Weights of a small GPT-style language model, trained from scratch on English Wikipedia.
Training: a variant of Muon for these matrices, 169M tokens, 5167 steps.
Each number is 128 + 32 x the weight over its row's rms, rounded and kept within 0 to 255. Layers, rows and columns count from 0. Numbers have three digits each. The size before them is the row's rms in percent of the matrix's.

# down: layer 6 MLP down (transposed), 576x224, rms 0.0565, rows 518-573, columns 128-159
# gate: layer 6 MLP gate, 576x224, rms 0.108, rows 519-574, columns 128-159
# up: layer 6 MLP up, 576x224, rms 0.0943, rows 519-574, columns 128-159
down518 100:100135143094153126148136140104176155116077155148155154100140096164120070114125163117135084086122
gate519 098:128127109133112201089132099169140071146091186173177117156121166140092102165053150108131134169131
up519 099:155117097108156120150093201164122133144136187189083157144070162137103105092144048107135122127108
down519 094:138174122081175104125176063070149125088156105116133090141162091137133112220070122147106144096126
gate520 100:084159089126108167075123062118113164178134120103159063140126137200160122078084099119158165146094
up520 096:105117151083130175139174183151153120143126143144090087138159110149148143139130149085098148181177
down520 097:137123186121122086239144155089152142092092079093104107107125156148134191179122142212137080119113
gate521 102:134106099164104206145169178144116069121164095094099065134134178186110137098136096168131127083132
up521 101:158162148104124131100113113106109160058172097163121157181132107071128131158128156112129178151129
down521 101:116165172087108131113115170127134099165092115130141113101188134076149114108137083152152120125096
gate522 104:185103132122167086077118108124096125134131107154042164188135122108201066095099136141077088132113
up522 103:111132161121083065127105154136146192136081068171181175137151157135165197165090147098139172102103
down522 098:137196137078130150127170078079041108102144103133188162112156143128117067142118155178151118111215
gate523 089:099100102149143132132131134126152102148132076065149147138201160067135099086180174179108146105109
up523 100:133135097130123214095112118099130162144171094093141152115132120085134117122160154139142131175171
down523 096:112152148149101077149170132136165080101094136093124157164137141057109104153146170160088108148223
gate524 108:124167122136117128167088100163148148095167177136095111131147119096121121125086077126177070167146
up524 101:124145110106155146156145163114151126146150110089111188177077111171146150111129122177131154081129
down524 103:142111074105201141099075144142151089144186161140172183141107198096159131111114096137141111110118
gate525 093:141118138136141139129138144182113132148158145092175095117096087137120183102117157187109123120117
up525 101:109085103138095120164153124157097143108153158145117119071086140111171100169177153163207175141076
down525 098:088055068197109133109119120105153061113146150092095128208103109099098089190092109156166114166118
gate526 095:153140098128129147087109152127163135191125170131142101130093142090145137104106131183086082120121
up526 097:065153167155093093100083133100115104087077103093136161184078100093157115152130147169117174149089
down526 097:060167161133152122127101146166120204109162089136037155150157121132175135108163115139109105148160
gate527 096:129126140082115113124148156131166084134143095183157122198167126130184146156146056116080097103111
up527 103:178132110152130125133053157125103102082101158073078124102208133136112122164155108122138119101109
down527 101:063109133169136184193165144155172143122045145139150102091072106168106121123141159098155126149099
gate528 113:138117189109118103125089133154152128142065119101182095185047048143159109107180181155136137097106
up528 097:097178108128135191145145109093198181132120137088109179102167152164135174141132173155117028131121
down528 099:151164128125128110145127212141120069152184178137110109165117149084076144148060116151155147116168
gate529 098:116140109118096134053176107158094147126120143099126137168117157159137203165142105141146141119157
up529 097:146129163072108125102154117160103126132093086081091114106122157091133192142155047085136143114144
down529 098:102151098090123170118139130084099121140157117144093145145133154143126156130139127093125095188179
gate530 096:163121139121120127129143147142206119098126149106088091199118084083121143141179157099135112169094
up530 100:071159132137158156117147095161087130108167125140158123136126127170111186134141115082114096110091
down530 099:152179158138161142119135094142089112115149135049153147127193126164166089081125122073176141096115
gate531 120:116104143138158122117143093155134107107071157122188108091100150146120125132141141063124153129129
up531 092:164134146127142126191148112168105099150150126134168094167127069166136112150173241117175124114172
down531 099:161115137114076041130125094181106122113114115120154075147090128136120189118117143115085079158141
gate532 087:069088127031113161144139152148142128138138147108107127148141067181075089094130154144108178146132
up532 101:134128183113091174153092144139133128167133154192113111165175115081167139108139207083069118177105
down532 097:139112116097046120125066077172175161177104161165113163135067099141195105196141116170122151126088
gate533 103:183119119156116095145155134125135199135119092071145147168121131164104126155101127121154133193158
up533 099:174183139153096157122174163133100221149174183127143083131132173086087113130147120057123109103137
down533 103:126163149120116134115139107164071150180138121182131143098169081159079122148172154160131081133195
gate534 099:123122084143082067149111145152123158175132197152114110181123121156164115134157119205111138132143
up534 096:126122134142085142128141109114118123152104147132108142135055133102095131103100182145151154173154
down534 099:085105084165193138123087096141147142110157078138113146157134081108130118090064149150066095157092
gate535 099:140155105093168078118144105121125084090154119099163089158136194166098171064105055104118180094170
up535 105:103131115163103135097135105179150093124133207132112135109109124136119121120101127160078159195141
down535 101:151152154102180168112093158055175172097143115154106090135160158095173080145124153136131129165118
gate536 101:168164120160169127159122013095111120145121138141154205189114087132146120179086122064148135174106
up536 100:055180130127127146149133073121155111125161054083169178095057145080212121146140119121156137120113
down536 100:129127134117090152154211171143156140130097114149180124148124102104136097085121108088131133167090
gate537 105:118150113138180140141119126142098155117136062097164131093162117107151147111171113143124132146111
up537 099:061102161185094125076113173105131111076102130099105122141125097097082119092144135121088110101154
down537 099:138100184191161101128059076165075165112123110170140193162134089133152179093168133124119171132113
gate538 101:136106141130158143131128170098160158165194152121115147188155115208074067170145124144128081143137
up538 099:081123114135177149105098188082141140170137101075161124161107148123106082125093116111125113134115
down538 099:135076127128169051182101135128132127104203097109131108070134104176151093190150093117094147139069
gate539 102:147165167115139080086122114118152136106129122124112104122102134171149138106055155118174169098158
up539 099:099157120152092120138136168163190125148109128074133139184150112162050122155105133074156145099107
down539 100:109114107124073144115117051172126158134117092108199079119125158116209165084160119184166133160131
gate540 098:152148090144158154149135113121090110120092115137223153091166120173083148138118053173143161195086
up540 101:100122120142058057114108141096109128142140107120102106192102107109116105109121105142130076141163
down540 095:150139141153124117151142180092096084144092120115126106147120149109129132106111135136221189085099
gate541 096:153121098133119070104122145067069146115151110084162114112137112218182093141151152181132080080120
up541 103:102113104116135078173145136156168111147143135091106128152101114155109104167183150066111122050123
down541 103:154165127093108119147104126069032121138123101108121130132143163064080098101075169188145139185156
gate542 095:169162106119105109110122099129174117123139110154112110205135144124168084070013152132076104157166
up542 098:156132097153110129165115064100114118180187144112107101168157137115095121133162153164120142114160
down542 095:058186092137127082149182090153165076126104186164166102121084164126074127177119136140123123192176
gate543 103:152113158125154147100124104129141199192165112113169083144126137133167139151103090222131164147184
up543 105:142141125099150176169115125180090115068165141119139140156147151119111093137113125067147111167056
down543 096:149120105112125143116122114092100134143071111087149155063143126129112124107195154179116144121126
gate544 095:134120104127088059115166182128101101185137099110184189136197078097146130164155143122180102095135
up544 096:162115115097167096094125143130159152149168102126097146135169162107145139066145101136140180147108
down544 102:096130112153122147130139147124071177144149155162133094106147120086171191116101127141116129171091
gate545 094:126120091160069148130098078159109108186158083168143142117077185094117109075105158136118153153117
up545 103:110137092122138178142129079108085121081131136154128154075115117148159102172183145123149145097082
down545 096:100135145154133124168138142122097139128152142133146108154126065135081145180171026089132138079091
gate546 099:143140161122134134144146140136126070146144151092144136069131152152155079113133131113149134155137
up546 104:154123127174173130143105205098140087098173156105102116068152155143094108115141196151111153070173
down546 106:121100114124123125088147181125097148121118128147132136136124134179130080088123130157100207194183
gate547 107:059117077136158128155173103180096160162091122120134139186137186119117157067102108147179209170090
up547 095:148106113155129090149162100108097120152128164108158121175084157162153116105181110095148161169166
down547 100:131124115112094173152139157183149135164108110156121208129135107139157136096109111120142134126137
gate548 101:169172154099169157137125177140078153180123119144154177196178124110179148119062157098154126152156
up548 107:132125098115106137115142141106109118104094072163128148173133123142098128139151104157130159117138
down548 102:101163117094123176135175093115073120085145146125169132120107145155142106110179147197174093191057
gate549 097:147162133165114159216090161124155129204114183098111107176157064139109121114107149148138117122179
up549 099:103199112140108100132119109154154154058135111122143167165144075109129038113097186154118104107112
down549 103:166156149126094172143089165184121160173124135116133103123056130136141098117120153120136169142101
gate550 087:129144161172110073139103163093104141104105116206156160108088168169133120140069143142076082113105
up550 094:148117100080107137165136137149061138156153122104114076135121126144138107172147092147154110149084
down550 095:138164107161145080089144124115045136080100116122137151105123118142104150098069168163122128110138
gate551 102:121176110099126109096152156134138101175130151121094109148083116143096164080055161088059116100085
up551 102:213072142100083094130135160153068163193143106131090059078119122138138152141116080114078182083154
down551 097:124124141166168114093106143185105095186124118120097071146150122130106179151117154090140174096077
gate552 096:151124114128151136104126077168132102152163055112127129148143195154146174074144181152127109106135
up552 102:182112146155101160132174158135101068169172147130130097114136116107112101180114129176117133199095
down552 102:137107126133134191165149117120156156087103168142065137131158108121154124139187110064060110134123
gate553 091:079144151160104113144043115097154150174135124112149129089082115168117140134088155082105112061190
up553 099:077124145138161162127117081117113106129101149116097159136132130135186158087138102109096094170138
down553 098:092141124075154168124083106088105149180138081113101141108118159112142197124114142131086108194172
gate554 105:130053158122145146086175180105111110120103173071137163173173134122104141055139183093144111156147
up554 102:172131096152154154199084156171113102150126147108126056156112086163107103134124090116079086174110
down554 096:105119133122141116118109165141047148070109101130131171128169135140130149141131125141173152238136
gate555 112:096140110111166117136162106094156156152124105182126090109111085161146147113145091073065079144161
up555 103:078163052161143110146128106120094100160079172180082098198129113112122152084106137158173130181112
down555 104:093185146088173136140137092125142158178094124192181137096176034125138105159121170112077157142114
gate556 098:113172140156110132119145182103046121158149098174096076162133114135131155151122131158139153100089
up556 103:156115106120122141117109186161150130164115185162147124146144107144129124146117146084115102063155
down556 101:144166091093060098114107072166159137153134079097137112153143137126099167097101105198117124137122
gate557 100:109110115138136113131183119100192121134146117099134139202151201155131121119147098164142175169140
up557 111:110140165143151088157091133071129137121108152128115106112124121116203133066164090111145163161128
down557 109:158152137108149171121155158162174138118117126100123116067157111110162138127147142156112154115167
gate558 103:126072059151146170088168176084078095125116103115102202161137075140122086120110114215115191134127
up558 101:158146120163088150120150105188121182139139158208115084086138127159094147129098140128158084077142
down558 104:104152140119123136152122110145169155143141114114126126156181148156096132117120122161200140119140
gate559 105:056169208158092153147113138135104107101128144138147126107148080138150155128099104091147124176122
up559 107:101133088090210140125095115111153182112149116153140114144115141150137114081126108152128155123095
down559 097:111137108178119117144167111106137180194132163073139156114183098166214104158142066148098157097083
gate560 099:168163120208137126122119172168103139137144095113146147143101079040132097106134134101157104121091
up560 101:075160143128088114106129179159129050118121156124120126079134172100198122132116041137114068149103
down560 098:119107125186125186144079124105119155158171120170097138111091072114168085075136150143122174130167
gate561 105:112071121111127105058138135174134158098148022135141095122161146071191097117079122034141104110124
up561 107:161120184132099138121142124132147170119114148118108142121130170153087125121170125126124123133140
down561 094:073120093087149127117104129046093142124092145172137128105145112170111172096152145151119113088111
gate562 108:166120128118150115176081134136180123168129116198147138147122130164140111121168093165177118085144
up562 099:143083158088118155161154154129089135109087138102146133120131149166088118137113108150112160107134
down562 097:162046035128118133167081040201166147156129146117136155125112163142125090100155123147174148119142
gate563 104:108119116138142083126205146103155089113150102128131112169175110115073102139118141149120167082124
up563 105:073175123137105163111154126094167149070111136138144109140120119088114143120156043142059084082089
down563 101:086088174154198095131074110107161139163129173175083108122141085141142147112115120125117185133126
gate564 106:134120161132153094096115123089158151186136082065077152147201136154077100149125121115132138098089
up564 098:077118071103095134111179129121101135116141107105153093180105134137118136161191180167172154238147
down564 101:115136102143051091129124172106126114169179044170145108141092103121129121105166163125103142144189
gate565 102:155193112154149160146115116113124092140140109203129199138112075127074120118135143170112074142123
up565 096:138133149194110199094127114101119116163111123174157116080129130136192145049128173083091132177091
down565 103:057070131126091108139134128172149095216116133178132105148199139135139124123121090045094101113204
gate566 097:117125102087070100193157114093128137156114136090157098180084191083133154129141125119164128138128
up566 098:144115071161175096193123119125134067142113106187161152144173081117082149114103100137109145132058
down566 099:182087214184131140135099113116117094076153095109105186143162119154140139140142119058063139101126
gate567 098:107109119207113130159095111102154106155148092144108091085106106144110110137142096140130127118136
up567 103:166102138127139107161145184128109145142103090142112156083098162180195144140107092138167135138135
down567 102:127163115117098127142138120193146080106185123099088097086158170109136099121090130204123131144109
gate568 104:074053148121140142069140179131134148073126105097086140154180112133176167091096119111130147156126
up568 105:162176099141157127186107091120151105079121140113128075152127095123132103155196059122147148130158
down568 105:135126100098116132152175117130109149141079112207096165100126107194122176118132148139163066166113
gate569 090:103097129076144069148140083110161061118158125177140143125115077131134095091150134067066125093150
up569 092:152119116131169153078142112113137153201093143137205147150120087165128120147081115126140159094129
down569 099:160106125108082145100142132151148170123143142147086155166138085170099144128101117113102110135092
gate570 097:113094146156112149088117126168074166118122146137097140149104150131119162043140094106127140133099
up570 104:106141098161127071102105127124104128169127163134137130203117113167133075140161132136129175155180
down570 104:116093126120159100113118127086188106123076145133176158130191129135089172089156115152119111095180
gate571 094:149140103111125123124139067131111109142112130181119150146138117137097129162203175069158150120133
up571 102:149134143173133161104169098101088097148171111160146119149138123121130086128108102083132136106135
down571 096:105102090132138113111106122147072083177147145155142135180138150110129110170146125199152094150131
gate572 104:128116094125125152133219140155089136111142153201153137112136132161076160152134162138047118144113
up572 100:122169126069111172153123153179135065158119120118160132116094140138141140124108125126102081080115
down572 100:106173151153163059068086104093135120086108106121127106143087139126156154155146121159113171177135
gate573 092:087150089125190139101109137116186150170074121149129151180078121156156107133109151062074157091119
up573 099:086110204169075160134104086141126111133082098114101097130124122114137116114141159171123071132141
down573 103:121101032118098147103158163118132118147152158098042160135130122151189122147058156059127116109090
gate574 102:166115094079167150152079129116157160135097154114135134104166118103131105111095153118129134126166
up574 099:078146098119119178205172095119138121169114120147163057135111110063145103127146121158149072094095